config.toml
norm_eps = 1e-06
positions = "rope"
rope_theta = 151000.0
rope_fraction = 0.75
lr_mult_o = 1.69
Each number is 500 + 40 x the weight over its row's rms, rounded and kept within 0 to 999. Layers, rows and columns count from 0. Numbers have three digits each. The size before them is the row's rms in percent of the matrix's.

# up: layer 10 MLP up, 704x256, rms 0.183, rows 661-695, columns 0-127
# down: layer 10 MLP down (transposed), 704x256, rms 0.189, rows 661-695, columns 0-127
# gate: layer 10 MLP gate, 704x256, rms 0.172, rows 662-696, columns 0-127
up661 098:525480435525487556505483528536499531533504561517450529520487440498452463550434534504534526581488480470551457554505560515480444493526448504450468563558535425455492509434492554560457532465524471528465551452478515457448519589465551574479598544563470478466501564512458451495512457511427505546474507510544432499501489463510459465445582544461478475476546492496518460535525551611550473539526
down661 099:538521508529453504493517493489416515472502514518465493518532562488565539534538477489567496515529541564443445548484524441543486492490465539432537522478486549535613560495550536457526539470499503570488503545526520461528447401504494498439461528484595495449444467488478449452503516418484518560473503540475495523533503527455523514504467492551490535474551476536529502540500552516497525511510
gate662 101:503406531558537482560491470511450505503462521573473510409553539524556572536519530538526522555493467533508543428443495491444502482496508510524532474458509543492507429451516530553523505510500568458536447477496498461520490469424549595500496589478552543463487528469432483489526540476556490520525496434546475526536453500471425519468481538509576512518567410422557443468610563445476461471528
up662 099:444464571485496536468507519455603513549502519443516406440473528500515513458445546502538497489532501493516536497519528510427527546582554554456515471548465514524442453464537396456593514508455502516546529415541507512435450535383587434495531506441504487539444490551559443511515446437553524461500523591536489540455533442453453400483475517544562424529498518498445487512536547464473442526519
down662 101:552520573484456427557473503500469502574465508556527517555457428539513489504463495513555497441474516528475472538516466550545483516408489451551514565445502588528517552483493560367520510477536509433449492483504419470541510485466528492511564584476507459506533518479496463564484456467468556501472504509532577520496454566449521480475541519489467551501521542499513509517457492480567541493492
gate663 102:481500490483584482476460466453475484546532488538478467470432427468489554493449465541479526492504488478457467528560491474466459551551517509575499502438475454488497516489472472566490458486481531472468441454513472496569431427557490534515497418525514437460421458561460455480471492487468447533487446454478447450523449548532590466489605479520506523444483477470507514445504472483546567553451
up663 102:494562504559544475511497480510540501525491577510515556545486520494485390562480520471486420431539484493506498498526431495498478579484448512508532470516572530479547512596542494512488510417470467492419511541509562473496516481470497501431517481513529494433474476549420533501510488514551555436577491510518515496548443558411583503501561520492458485558539438462425466453571473507501523442481
down663 103:540480497480479479485477485530474518505522465543501520455514478457473479476524491480457486473473417498504510502509508541439465592566504513486512488505456522480490473512530525488446491469592491450551490490453559519384442544437565436465517573505508473511514434539437474469573461494531489561557466497536498565470499522583531503461480497478481506502471465509509466518495521476483543456541
gate664 102:515508570463479437511463464414546494447487592489456520551455513550526460510512474476479478464566456548552520478470499463500557512531485566533441461405534489520508527495533462545511500556487512507545573508381564541476497460502532499479496403535490520487528472491477519586518524469605540481540530448500537508492508462474489552521537554445519485534458542509450443513503509501546493461498
up664 107:505516464480515603570445543489484504519502560535525461535542521457491571525487500494548486490501517485501490501567508526488434482565535474458517441495488565447472454549501545495580527514450533497498493488491408456456519520556427507528412546530511485434517537543483532471511467517466506416422600462515399490536481526509496440499543497606526442498431499473498492519386454534446479530531
down664 105:531560517536521571513564524556571488514398514406461502527473454532517470473474482499471485578500528534530497532448466446514468538479506482516486506498412501555519453512547552448541507500480480550441542477525532430502540505529503512386507500489531443475466493470476419419467480541485461467583514466443548506425474483438484538478504528583494539535455527592416524545483491470442524523498
gate665 104:509509568489494485552415497522542458449484488476482467536438540571440495520515504500562559471478436454482435584515546500498450469489467508521442537515414457437481502545442456504511480561453546530531507547504463482512451478489509460516575464531481507540530560547509479538464496537516516475528545560517538570488459509530470515532540498429508498450470555456500464463510476561471476486473
up665 100:523581504507570482494475565482475497474527505477500437447476501528511480503571452448538588508562528513543457513500542510606471483497585538551448518516451531472509507531490490583492487533480543428582478469422479561500436473560461468516439454547485501569517541509542431495532528456549497502535451564449498513539522454471442480540508584506504512483494517490436470522517587541425432512475
down665 100:509506474491514461510419570474504524510517495553506445518393494513485496549501463473445470529538471467505515465493504492464515458495472418560463549546440475458546507575525466534534536519540485502535473456410496511436528471548472453518586431517453510574567461464505490539541519463446488471482545596505491523508462503518395540484545492466522459476514477482523535453553481567478539491462
gate666 104:547539487511507516434546570492594493502495486450477499427460521470512496463535514510552419503473473446477471454494496486540519561472511475432565484528453461492489467501497533497527495466467482500478444569505531499589491526460477469525427496551540446496460515453503484560502455479480523538425495399488562502454545493457489506457462527405520601490513592585492529505482406509439490422562
up666 109:481503525427502449474524531498505582523493519569538489495490527498489503508470559471536522510559514555533538445554499536518481503508509512536500466469541517507503492490503477468520537549457444537544562519582506437511538464462479530531504511495487542492571433546575442506525519531528497467508536456497490520516444442551501490472465477500547501549523538468520529451510582478626547480519
down666 103:553441566566440453553456544439437497519573525521497528510504510475487505445530567478544532558488495523563477493474512555484455565491507503529517499524541572438462552505501418470518517530462559542472473501485474555500438534500516540465431491448504468477514467583506456484463501485542499465526500508535488423618538499525441503504509467509465541533499499432477484390472540485516536510543
gate667 105:584507509530528492504389445542553422550498520505431563581518529466438463511488541453556469523478367511422472531536463528502474500526478528465517437549557483471389513407513520502480522528512494472516447494532521549469485517510424531507497537480475404500542540501530542451507505484484461519452547437478493476491474567492493548496565525466504466493451567429463475553572549498447455495589
up667 107:417531519496570495498566443552494517517467485498534491466518448537478590505468486440453551480516506502504460471460453394506510403476489474470499466497488446512523519480458538565476542457489518497461534477529399505553485593527566458560447456546470522493491513452520491513491556534486566472521499447455500561473532466509514438366475474526517517503497560550511523466471463521574480575446
down667 106:405528489483608414469487465521416480486471478555474456496523587503530525483587439519497520471511504537503536462475483446487468476454503545456503497450487547485534495518542592572442529503541491491507526525460446509554526459520472457502424476569485551437505523453484451463532490555492541497464518508474455566470594400482489449472435499517540507507492537487485525499502433485441494548438
gate668 102:497527474527455514436522490482542495479546428483461512486570386512480551496553443516478504388486488542459462476463450517503521539465548502501435652540487449572575511531517524478510524551512486509564454496528539417500470452493433546471479483488542489479563482470509448482558458449427585487550537518572477451557566500502450551527487451424501526433432560531499455496479529460503488541542
up668 098:475504480575479445428498535465549520426430455463476534478478466495517493450534477473494498425540431489433495468440451475506563485498576486481512511533543521490522512468564466434515582559506559491555422502535451461481535483460510544458491424513554436546537549503486436432518528504540469457579537471491507474522480439484483433488494534490454532496504555558443455504562541473525421532510
down668 099:516462571507492513450523479497561422468451504477510454480521491515498536508578486523566544470515513477446448509462513559434510474520528530518396546479506454515480547429476555518472571497457465541559527576567448427516438481510383515493514509541453422518469493487536506538495486525462436458509474533506512448447493485509478518498538456526430522491493468524518513415483497462437493479528
gate669 098:495500554534638430534486526570556526516499520492555599414417501492517497466501484495469501533488495484497481556480479516471449473576492414564505548494476517461555526518444530478521468454536531469544511507533575476514429505563521500531540488506528458440525563444505538473445516453507524566483483491494495488522445512553491456494510441502574502498451478572484569508488383514501530438433
up669 092:521514499531540503547518537520528464489546559428563485451470528519499544467553504496455510492466543495477522495441507458419539474496443511495494518505506493394511502525476515529483508415554533519545517404490541413436536481520478523502454474577503442443496579493470472548514525496456586562521463499460508510489514488526515496525521454493488519464452541497521517492489452479497543463506
down669 095:436483448467565523452483544475476572512506475429516499434546547518431498536482460504527466542546473534510466538461463543474516491537473541435513440510452527522495492535547495536537534511527572475456579444483489523479500492492473448447444402522501531423511478502443475494499543572515476556513449571438479452494580472507472510500508490546466539517564481517519522576499546460496439491539
gate670 100:510498539545521447545525505532508430491530492452501538524395517362501519496479504442460527492487460542475510494530467492527472495479497441526474504497529530506540575553549477436552501471489495500502544491561487470513599589496557500390512451508557534483544480525507520489494512471471502510505523506498521584495489474505541457488447484499572509507548432488441495571494518430490546535502
up670 100:520463535487587509576582503469505477487499467633505453486409470573510571460468522508506526523471471542469481492517555522496517505451506514483529543495508459543519500564465465500486495506558462542501472543484424483466528522470504505565487517527511528531511521438533478505469499508540433458506559482496543430449476484455441498520527552544466449555551540536518480524465470435529496472611
down670 097:466499413475481498465528465435446520445481451499486536516516524463488420520568502475454499481523485465548508506476491496534495490536443492488487495516488469506461522422497472461467494544536516550481483485471559509586447446542439501467594488439447418531463498515472504473591502469495442515514507514616508505492552468504494489520476583505514605529559476467504521525488610386522509557524
gate671 098:494462483486418467467520436455496466466510483481548450490510532468524534471502529516445428521544499481432490480464464546486467441477553510525495508447490510454432535472498489493493483586484555533550446462563563452446542501495528519535488468487527466486442513510436457489538485474469431415472484521550520491573533570496455526470513480579511505411581487500410473454503527511520477442520
up671 095:502457512508464462499473459424525443440478512554528509504581473478488453481486439546512475539508514440496460494492410517428491481520504518445572475434539478523471511495448518491517518516411502537626459533546501485455501534530547515529532470515525460482541547534544432505503521422500393473483526551532516419510462556515477516512498474523513475493526545469504518402521560498528474532473
down671 099:439504550542484607379479492545485509511435549494476539473484493467452574476487519499556504486475564495597510543504413478522523494474533521489501495540481458510511474541502489459525496496507465572454496496512513511491383549493519500468501543539454543390535460560460528552496538516486614489451484420511437497513506509449542551472482502515571562503486504489604467541530461486440491482466
gate672 101:531525540425527531464546452523472501521514509510505451497482472519472518525493545525600467534476474550487559535431501545431480508508528470521481420559446512492535556481482534507503472554418589500547510573511535474495458474480525428476464489510401588434479466518561479487453495499423486525504491491473507491483491505489585519477459514482426495566479485520500560478435493491462535478521
up672 101:519478490403482498446551468468606451454437502455454525494547547471507477534463503491498543499484525510444499547488508569525528486461468490473532515457396452526516466576568513551515460543539534469479538503483436553509476472562462459561492461442410532478468538526491528510491492504496501519472543457512510471499505450453543520448446479448456510443524545474526466496478485532487588492585
down672 104:563523510476476512532502505490522453496518450488512475531454510512516448506444514464513455579503543492457600549487564509478511490496525482518549542475525440467485557480463550562505526576491549465543534451454525473519481512456459482466522570513447523494494570487522510495468455460538490465428556487472490489528482555520510485481460562440517461559506486529440446517538471465388471412506
gate673 105:501479447498577517468538558463546448502528453455559471514472479545458466522495541550497510475564508498493513480536555464514510444497515444507447508505445503521543516537516486471492536493543525444545534466468448417525513525493546483515443488530537437520486424520532498537467523582502409456535575542519593548472523518556482482452542543494481524511458468477489431497424495496561503448532
up673 106:516483410491483509549443521444511499542505519474502527543499510539479559517504428601482403460521451513468511473566534507540497483543534499460515531533510487479510505466485410530510563439486482469447524523479478506452483475560528456444495498528519545454477495469523454463479549540532514483477464514496483498512466522516511513473467378374442526506538509468481560425445495517505520451474
down673 102:447467488454561463443475576465452538498482482514542585505479535538533531483487579493514444521471571498491537486454522486447466449532524534449468484464489479536435516570563525553523502496543572573463516526496596516570538460468535467496430485558463496470474522463488482553476512496452435460500527518524559494461544516520472404537488541489485517466470457540497480485488571507539594508416
gate674 098:515568470520464502512506535486529506444506523524475443606529562495521488461453517475471447519516479556445489528445565519539552502592458530593490467513515510507573494545472527447486545563484502454546548491510530475430500506428543470526591575536466418544514473516548541480520465428503501545526463559572490503476579497507493495558482564521440514509465529467493518525503528489488593472522
up674 100:553523455501550563493516543515438570473392524571534508487497532433500522441453535459470498516494489532492473456468540432481403620504475540470493546464441482451559478487472493517436545550481502526490483549520496474473438496462530506537556444546539499499532572539524492548515453483535519493500535544517530464507475556537537488439447487446564549456485458464522497456434523477489576507433
down674 097:541506496547436515519558451475500559532448468525445430508473488418548478467485496575563541490438482478466512495417485492533526522538527508498534455471450500519494525537524436546458604508507552486506620520521452511491445523406506433514569522525517459584461504536530518514509513508514494566541507491473496508494564482506501533464526507608459497460501466518496556501454555542439467552474
gate675 100:465513518520560508499478532460464526513431447502528468452464534528506561458506497464550496525534610494478481493487482503453548473509471452451486517435480543491464510491516572534490548406471501527448454483548528506483463510507545533566522545543528500499466529475467527523536551496513465486458521548504542466527571533543497519610569519453505494498511549499549545505448499429500587463500
up675 100:530422518532568443434486470517588491542548503493508518484521475469439536536493485541479438538507443513487493528540496427573467525555540430493475454604599503469544495526513482508487411574522503478515475465474489466470528519538530519524489479450475502499509490483486429433506465453482600477519523494438510486461528475474529548436548447509531472452511500453449509517507458505504500499529
down675 103:463489507494517555466491495470470443437454505508542469544487527500478547542539494478512508475447537502480558535453485544519511501438440495423450513448488472497588507505462508466461558423500513487531467523500522535610568474474464551470495459470490548491532568487448558513553508535494496442431483513485475482496550485469547536502523542507542526500597494470466491512474552436455533533488
gate676 099:496580486490500457488431478553548524472425491506516489491503531550492588609499532460552495428577502502477503467465494427548541571487488601519525532437533474463488494517418554415511552484540450529508474473517433444445488453555534543471456498451533515523447532486439512535475477491508486491424498536464550556447541446549534490552536492542528451487498523489445494431451513508486576539478
up676 104:513522578507505469536450490461462520531395584483539484473521443454468507401543468457449525472502439513442537542538488498535537527508536520523459490486471452550564442448563509495539566505577515455468512477512462525486438511511484549544532470441426476494487518508476456569513520463456423471507507540523577497534520498515529567466463488494552474443541432506491447484476547476506461499493
down676 101:505525558495507478388520463494492478431470489442430516570463523512619451499519498488464436432519533506405537458491430551498472498522520534527526514475443503474492476472472512421511544497494565502542490446526538525454531532492504465534510494489435487452561486516436505464486428515454521508495482538519445490578548498548475494521473517511470489488465459534444505521494566570467536511512
gate677 098:525486490519499488515540555451488471520519516448544524518526448506480490441520534489455609479464475492502560519558475515526484564453520539527496473505485507484486512570505533489501456369483536551526548489484547495506494490422462399521516415540414500575518506499455524563506533454535463566476422530543502541496469480526528423517458566524493504447501513492550508509570533540555504525525
up677 095:601495516483490492537473577467527527455482499438485512487494521488451491533472474542431541444467526419433518512516455514502488450500519476519472515492510433515619505457448549481435498514523480466449557507542488492469545528460496510504526525464525505496632486416540522527520531477548508525460537453518562544521439506456505513497485552516463475501471474493437454495540430540523485507430
down677 094:567636469546509445450466492489494483499561448501459516514477473496492481456489475468534546454436562494469516481513502489496436537441481445564483498504530502502390504524463557470601501502526579513517494492492532486502464440544581482526535479458460473501471538528501516503544518496577535547518522602536490506545568535438466462508439413589521518480543505528387485500503452521569527434496
gate678 092:521480446474494429407474575518497506536480474488550463533430471494514519513462551461495555471464443507508475438563490464517524467591512445512603515555423565474476463538585453504485525526526534506542548443440543481470457502515537515465500460497550604534513488475464516451492509529558469551462462554478568429483560454547463511526498514498542510451446528480481515456525494479499538451528
up678 095:512475587584499472561503527519477490535487525506480415469460467467558540478492484496535507511501569493501505411456459492517491581557481455452501420488505538591402472565479465467569480552533542516458520430503553508563559518473500450552576471478487491555487541462482478458487499517518452486480427537486503513496484433520553545493533531544466535459574533509537477580473522492544484523532
down678 092:521500484551447504478479481568449470480550488510439550476526479519566430441496472572508450540489482482461537488605468554585511514464564485543565490493544489497464486531534509482506479469482550501457458457496533427457527535452472530526485542409527427475541484523504573534490527461509508460540384456495451483580538535510493470479549491496502580512492456533444501483482502499465517525456
gate679 099:511489473477470592479472534412536503499509461494514475488501431456507473551478518496564462465545476505507495562500524443535492497528523475493492481464475447442432520485366514491483534401516539441524469506516495457477539496483467553493497413575509521548510473486541506596430527551540536560457509414496511436571452602486477497486448498540505557468486539520439532520565537494481514458526
up679 097:475479598503496489512491532516535500507521497497521473467529515532462457489451470502494487524518519475518464581542463546507454461457513483481484437500491471469540478484520481436469469521497478500518507484547489524563514500501413506491471384526532534553538553511449529408447483536527432528422442479514475491442466545498545439531495526423432439548527500536452471544440475494406511473517
down679 101:487512438453534494506538424553569472472500423558447495518445513482574536506495519552542475506457483502404470511450571515507498473503478479523542523566507516460595523516515541489489499419506505534519543497546506574563475566487493486468477431527494487452500480452522492508540522505509460482576456541542528524517498569501494483519528512534539537590463477468479523528538494514531399486492
gate680 104:468530591474494459476579512482469446500517494596444564454427443603553478483461469438470467506524473490507441404467512441537502516538461495417503485490535508436461512502529447556567499498448532463570505521512498482498482419460437530533535618463481532533458477488496536499492473464504534433468508512476494471542522500505513519480509449546535505557489571476484562457496473526548479506523
up680 102:463480486473502549474463547518492615533493469462519490453596487519556518562463422534535480517524428498504466547503487491462548520529557513484491452562501453515623444508483449498497520483493545533480466481461450497599549504471530455462474500538512505444506477536510461456491542522442435518452551448498520527477445440439582496522494547470467513414423487527536518554517493509581481490473
down680 106:527494475538421455485460432468500468466570563589481573491426503493493525469517487482442497497518547450445563468532462521499462501497390486473481474440487488444416541449488493558518537430477505478574513530569495498472477448519501498554473538526480492500464463441467490563534457473502504545522476540448488470572515484506483498470508402481559509547547491492441555381508496491509524485535
gate681 101:518451536502534501542445482503461509556524467501468554560479453553476506454466511517533449505475595500409500426484457474518484504509561508441489527542506543509484427542513491446435461454507501495489492525495435469501601494513505520491517476399442526509507483438570476465441437459535525426470461512510519476507520487526527419491556516561534540542445543534476472520493523528534437462460
up681 099:537451447450437561486508532498534508494432441547473551607618482505544509512437528483514448519487534421496492438508454449490548465507508521496511521480490456529427511561500502474467489533437577446393516465522512560547538521494492520503473503497456441521489491530530528491517535542515517496512493493453510520476436571448529436453493448518489563439515499562467533528427505481506529550509
down681 098:390492492470477498442543509485494558442419563399466462442551453498519439524540504482403481504416538502440517586459480495471544492506508525532471446507514509490487512487423546522536521450517491526514598474487496500456478561517513520542523493516543524430500524511478483475485487447461445449549421508460440471601510498521507551532378558462522515461524538521508506513486505498456490485402
gate682 101:551513424519516422471484492475498552466570538518511477589458479525450505532523493510457519491482441485461489508534510486471478564564496500450430460511527443559459469459542450493488504476422522480487494519571513485505520536548501475463469441455522537469524484473503528472494480445495470534456517541384524512466479529464561527441497480388479532474488532478479555515438520519530426488513
up682 102:569419493503491403523511486554499518525549491482554448521550451463604547550441512502411488508482511439541475493524519516467468437588479556509492535472526528527484496473563470531526468485504514467508564420537540469423488502471551450445527434445482470499470519479489448462452496527441513441510539479432563555470523546511522506488460509481506469562400435548435476479545543492490482498472
down682 104:491535481503520570458431503528473501496425469516451473439520561530455513488497513515493559477528579517500524528499492488525485478421528540494546501501525484463474488534433535525520524433528486469514498524470534529545483518580481575501509584547488498484552481483490573507537459493533570518466426485538451466501493488534438503528444507492492481397570429465576445555560449447462555494517
gate683 097:527431456519474458530447477498577474470503535572527503554525461487490443578516554430457474501531401431485486518530540449519485581472498537527529509477508577513523468459532454475497433425537525469495495569485576486447536474536455493444535517517507548429467516550489494494494540516450508504502450455501501503490520534468496486525515484489482549437498507464438456481485432528476436519518
up683 096:579442496489473548517528546558535488456461556489527560583519424494555499488507426515500506467512442359544564527505463578574449491491484464486490494505541569556541489483499493533448452429550432451491497544542537497467519535529468470469526506490605515529510602491531530500486511478474546542535472470553475502475452543457470472521492537453521511554466433588486476538499493446492443546555
down683 099:472438504535481569503494483429541467491507439527583518485572559492524487514441478494478516450487479427484470526504549449422494451456508555562482530502488502532468541524468505528530481409540521453575551530511531453521418489458440494480501508519502482428458462448476465503457526512486505459490403541568509498475554534524499586459540491478503484430480483580488511450523454520511511512511
gate684 103:518473449582561531569439465551499482527502466508436492522495526453484459536546542592452509454495462552429553499539490477502454508484477461490448605530536581496479571423465451530542468519515504524514478486553493579509472506487466549490572558521504420509473533516572511522515525468494493475602551448493473528508490532493449516512522484535531555510519495499459524466562474490518447534481
up684 098:463491456518402546495463499528475464537540484467485456496464508535565504452455574607526524519533474576423438557464515558498505498490478509462527555412460467468498495501458480491545442458484508561500480546433548475499578431546537524428532542505462487477518493424543498458542478492515522427495423473488583500540554533564492499451496527491462530475513475501443553457494435455528661545518
down684 098:435493532474438505491492557462475478506506454491443526454472433492481563437577554513473474490405498476427470470512453495432523522507455485422501528432575557492515453481492493466549473545536487540488527475522538461598505509452446550456540484478500478429475525548493533520445467472499460503514524427527498479467499522550487538494417451451498569521572502454468504478466452542495451446516
gate685 098:508407487486490462502452520504437450520508584511440520553558518527541455490555478509592563483515409531515517570497486530464540518472501561566462544475532485503489526446557473556504504514496564528465458462526422511456516544509605464503497495485498488498591488466494462435571502525551514465453541519558499482524462499502528486525545533575562535550531518436504501508598516433445443482469
up685 098:464413499526530470513544514534463476497491517511415504464506499491503512475424536504515516555434525498457490507543493547519553513513511453497487388517463584533424497487481558541490491520527542477448507517515531540544468439533574409450498444468538534499537434513474475486476498451492421531494494526503500490489463525511472467544495456504486490525535459467443550549482421497508573509488
down685 099:436529524485511535494534500510492504471517526483498508471501573537497498517515513537499594453487533525531453463466507524503495519519504536494490488506454464512516423477485518489531492586542536483515455590441479451508513460427504431559528498431532525445490517538466502508470530509490451551463470432542482453470489535456481419519515548562534561546487429552600512490493516468510417512456
gate686 094:513476515487541535578549487588487500501536547513461552559462601515518477495421464575531514455472462467556479421510493490487488488485451519523437476381431469512495592575500570463501471551545468470466466526516475528490533532556504475496572441484530505489518540427497416528536504505529511547477494569544453438487540490504481478467542495483563430502437474489535520447429482508476504477475
up686 097:485509498501558504533420401492530542549481448459529440453392532431453582531508475487517444525525429476481570547567496481460502469579547518453517573511488467502565463541493545453466557485512546515491472526431455504481478524525502470445484508499427518573508491447477504436450495550478522572458472446493507465493450493424474488515531524483479606528474542503553508577507548521534448515552
down686 097:520472521491509487498446583476487487502508515425498479525436476419477525533542496516463524476532473472460493553481510532466446535458496512473570497493469497475531430487528472547541478521403536520513443524468557484501452395461503639522526494471470484532507483554447535512459536496477552540491552477581526526496531499501547490473441463490561488521545566509478492518470499487465507461540
gate687 104:547493483519484453535456505597467571536491448475513473512484545495517448492462501456520525540460511566481503515470525408507503518546532517521510504509566536551470509482499507453470589500491469476562491485561506472532497462476511522466444483488471518496565448447499593555476427516508422441491563586422493544548491485524578490516494503433437471497599439587472474429546508468510536523467
up687 104:473491439478474459495555436552541548486481507476541508509404500468477539535481545501540463453477517489522566547461460484563406501517514478528474463559531492479524485501532520528434464479474491474473465507473495527501500460450505511479481527511484489464491510402544508539561420498443492584503524492535539458576604432558508537574501497434482535501516454487478574510513580510502503520498
down687 104:624494444499527477504537517535484516492450472467539521448492475480497482498521504581493587470539481467542551530399546418524454567537434502468455515498436477525483485484493487511485487586508418501524498402481454455495550430520464523568502584558444470466527483515481562464482462523454450492505565459451467560556500479533531559483449509529449560486507467516497498477502483512550463565487
gate688 097:472499480460464518582481477483568548492483584475393494507530507449542511490446579483534473520457421489482466515504576502497491466535486492500562472581504521456551584495451493427491526510514504432440521527515516554464460439511557444528507478450516481500442506509527495494512526485472503498500487489554443529484501534464474483466538504499460482544549526492481533488489587505497494552571
up688 102:545518482458530499567534501543559510505441505513440503423496512422525500520407482494446489471523469491509544482459529447469506421482489481436545559581548490416507433561518497471518523494551481570485484577546527566472474474509531452485426454468538506515522456505492458531534527483477511502527504525539519523464429541431537530528506540593518479518446490528552502511543590533531472376547
down688 106:479506490551461489526492519449480497469444461488534435563476544507461491572572407523478487443472489443502549475518477442491498462535522509507462505462492520504528571475499502486522520404456457511578489462483604484474465519511577529489458532537497502466496467521411447534486512488499450523499398458470539536574606483487487483483437451434501485518574429503509519539498407455525467550510
gate689 099:456452537575545462533471472483514531524546473478503476463552471526501461461445453559487518510494445549513530456520467522519526484493480564468524461524484526447513543483516533488489499444572472542546503461586576475576461447492501547511468566517473500534493425504536424468489518457487527455563498437473513484520452474533529552464514495413518432524457480501554500530477501596533472475488
up689 101:514539499545446478514462535442478494541504502550507465525479476485532517498535536502482455548464459514520520478516441497535607455506559540462466490541517422543462478525553570430518580544484490484474529531502472510529525495494479546455486533533565494474527577568518532511475592524478489507479443480473502589535464471522474535493527539521460513476409490476537466499545520468523592551534
down689 102:475467548454484481467532530508459428480515470539467563471474452466451462523447514533435550456545434507504480468525534448420498439537513473512441488528513472518454576527484477472479545536492405437509458485503529462544444459541459490552541494454503492488547541468498492520522469501495463502507467470404465464539476494447538428486472535563546546499543502542523534446404441438543478502533
gate690 098:489460502437469478497531472457527511518497478525471520504557504436460524535570518533543576488482465456545532475485497532439498535524526521509491536521529525410534478498493521503526476500488507489498521480450496489512466501582464498485526445501480479480510504491550532552469526543569514565495551531517521380512537461489554527495495458481535572521449551521496455489467484462467483505473
up690 101:526453525529552521490526491488504555534543479481510478539468464523488543513536532477498489432465520365489471563527483472610544505511520461481537490531475500550476511510468492540559524460544443523526509447489486581503420534480445521541513490565541455442504457560483486475527584529479544533473488493533489574525457494485440527554540566585500447559497486505557531548532514567467528538496
down690 096:473507472470505450490455490511503508438482476464523537470456485420489533522491546548511563563550438441554540503540411520486425496512519458507564512495485473455451509462443494507486487538504551428516519451412590505556439494529487494463425515428511565531538535420444495487532478432489497513522509568456604479443513466474541458457473470517525485477475470507526431539467541550513413507456
gate691 102:529496560459468529553457588406491513489459479437516522477459512463445487482535466469512495488557463480498497532475543479579462474535438545441579558548444492481451477541584452600555477476465410526518449539520524537508486504526503499516508528576550569457549498538562501524525516476488522513503502573513407558526426464509506512518543504455469564501464444524477501518560540467490510506432
up691 103:550498490564491527500519496515525424447482464505480586493528542621521492550573485562547475534526495432520475541445472522484542525417562540540488539514476462483543539489439469509508516517518548540446524466550463517518503524548487456537578483484402514485481517521472460465527521584520446534499454478492519457461501457443530440569472504550498516550478505431484523568508516453514470501623
down691 103:587507531511502456469503516556512498396487525489472511517468496480505567550480556451462483476529501424454510458452481444522553508487555409531512567505557531475445508507529523486542563497517451480505421557476487473495534515534575535474425534464564467510441416421554525540517568499532465486529484489519541469448525489461421498472479497505494437541539496434505543479454449462430479484453
gate692 100:547479465510574472509472496501508464543479518472464545605502414510471463566507490503504452464456555494511533447496478551445526461562460551508488441462547474489529519490504482523491529508479585499550495507479485446514476457463506463509448442465488466580568471541521424457478429385550469553532485513516563447532478523445474561465507450505450528574491522524549541439557524459416546517512
up692 106:451469514493503454548524549484440408504537466511464503478512515512510533507446535496569486483476440464431523516487476417499480559495505407437421480493480494495529543503574486448440502542595521404445537515481532433474552536508508542488534456457493486538547514532494532500537434442514414496483555449511510478496515492472467503547541552506462453533563561514423505576450519455527489488537
down692 102:541472515528497540442522455471531522535469443463490449428506527527567488533506524494470498478483457453426516533513539491528455456550502551518529449491492555502457445482491478549576427534481519446560536423499541550517467490514529474613568517487474462493477511537534454595504529470482461501541484608517434497473509466487546497454519455496513515490468472520515515430496540514453535459505
gate693 097:522509448512470558417519477507519480530512531557487515501464450551464476509515534570472476478553530538524546490455509471497503507476588476452411573533389489580503446503473440497500501498528469450521505456439456446472596475510405572448455484507518530437508483496521480460515551498548516536481547537502508512497541595520527499542499460545478553432523565435566467467492503482447557487471
up693 097:572541487464488536498520450629584488521472447531521545509526523536461434516561492469476531499526493546504518499444555450434543532541497507489440521522460494490433514481511493525478530479504533415520483554501461514467547451516443482509471469445520556513542467493477496586530482530549500450420435522485480479495497547450536548492445488493436500529467419481490514518489420540450509471536
down693 096:543496489496516539495416495485520511543519573508500506485557477489494497447538470571459528508454505419417479498517428461593554529479523496543429557549480398519495531473518544486513460559512470546465524456463522500455480514470408447517456458490480447562461557488505465485510486542475455442518498520479548566497525501578473532494526526521473482553610537483552438412536479563464470537443
gate694 101:582521514502444526464592534539516516480505503469546433527446498539546459519484519526501472512456389477542525537454500522554467550530535520474488524500531539542488509481488512461552528459437502469560481485437435431534590559538498522461516509427516535452433559520513512494473479513535481540514519569465484560517479465495469462513469428519497465493473526562440472500550451491457476486548
up694 101:573529500523540495479463493504466526571511613496538482546469523502436557451477467448595470527525512495551557504494538427472441525524543466517541441602513449501497484505481503486464462442507486504499500532469462494513489538601485539528418465527530524545498493450500569532480460471540490451558445495513502512528593531467451476539473493487508538495514455508382420459510528509497537473465
down694 103:516527551515454470422497488462465446511555472505530535419503542513453514491467504537531521411553520525468577498501448530518445561594523460532521498501541539472479578499531435455573400544445452469509537432556462553524475488554530506513469489485560499496463528527554505498498368523538530527476492513545503486524482481461541517553430419519519541476490470501515481480509424482523527541435
gate695 100:522474512498526529474461514504490561562494460505412487600480502451537524570482524494523539472458452529505543555517519460545531557515496452544455565487449449455522500448482462517471489476541474498528514541455514579535528516465539436517584470559503527558532534462458509443520531448492445495458527489519519498543515484542515471471486395492515437511558472452569515545454498548534582486503
up695 102:526506530443550447521510570538493506559437590498544529498493490476535532519529533440475560518466512500503517572491444501464498537465469521530468583480525519558447521510493573582450510549502471493466551485487514511494622511470542478617504467542593496487552517562505506495523496415476529520521492454501550533512516553548512532470521499558529525547459496512527471564467497537557455488438
down695 107:527539520460502434513581525479525531498501455524425510541523487498496541366438540558534527535491537497536517495458569545491507488532477501472501559490499522581476445462505520508474549454524518542483476503517497446588566540522450465574489480511507479530493537494420426453438536457550465456565504467501470536546410486532496441470553467512472492526568504566479469498548537505485520496538
gate696 103:462545530510472578484465458516498519496448547481505467474446510465491534507503511469522518473472513468492460531478470495505506541510497469453496442437529493382570551492479480442474571535489387489488494510500617499479463527491440456530493465450532520401491476510513504515441512454517479537545527475499559501482478488526552464527360466525483432441504527465478452529519555441495619507515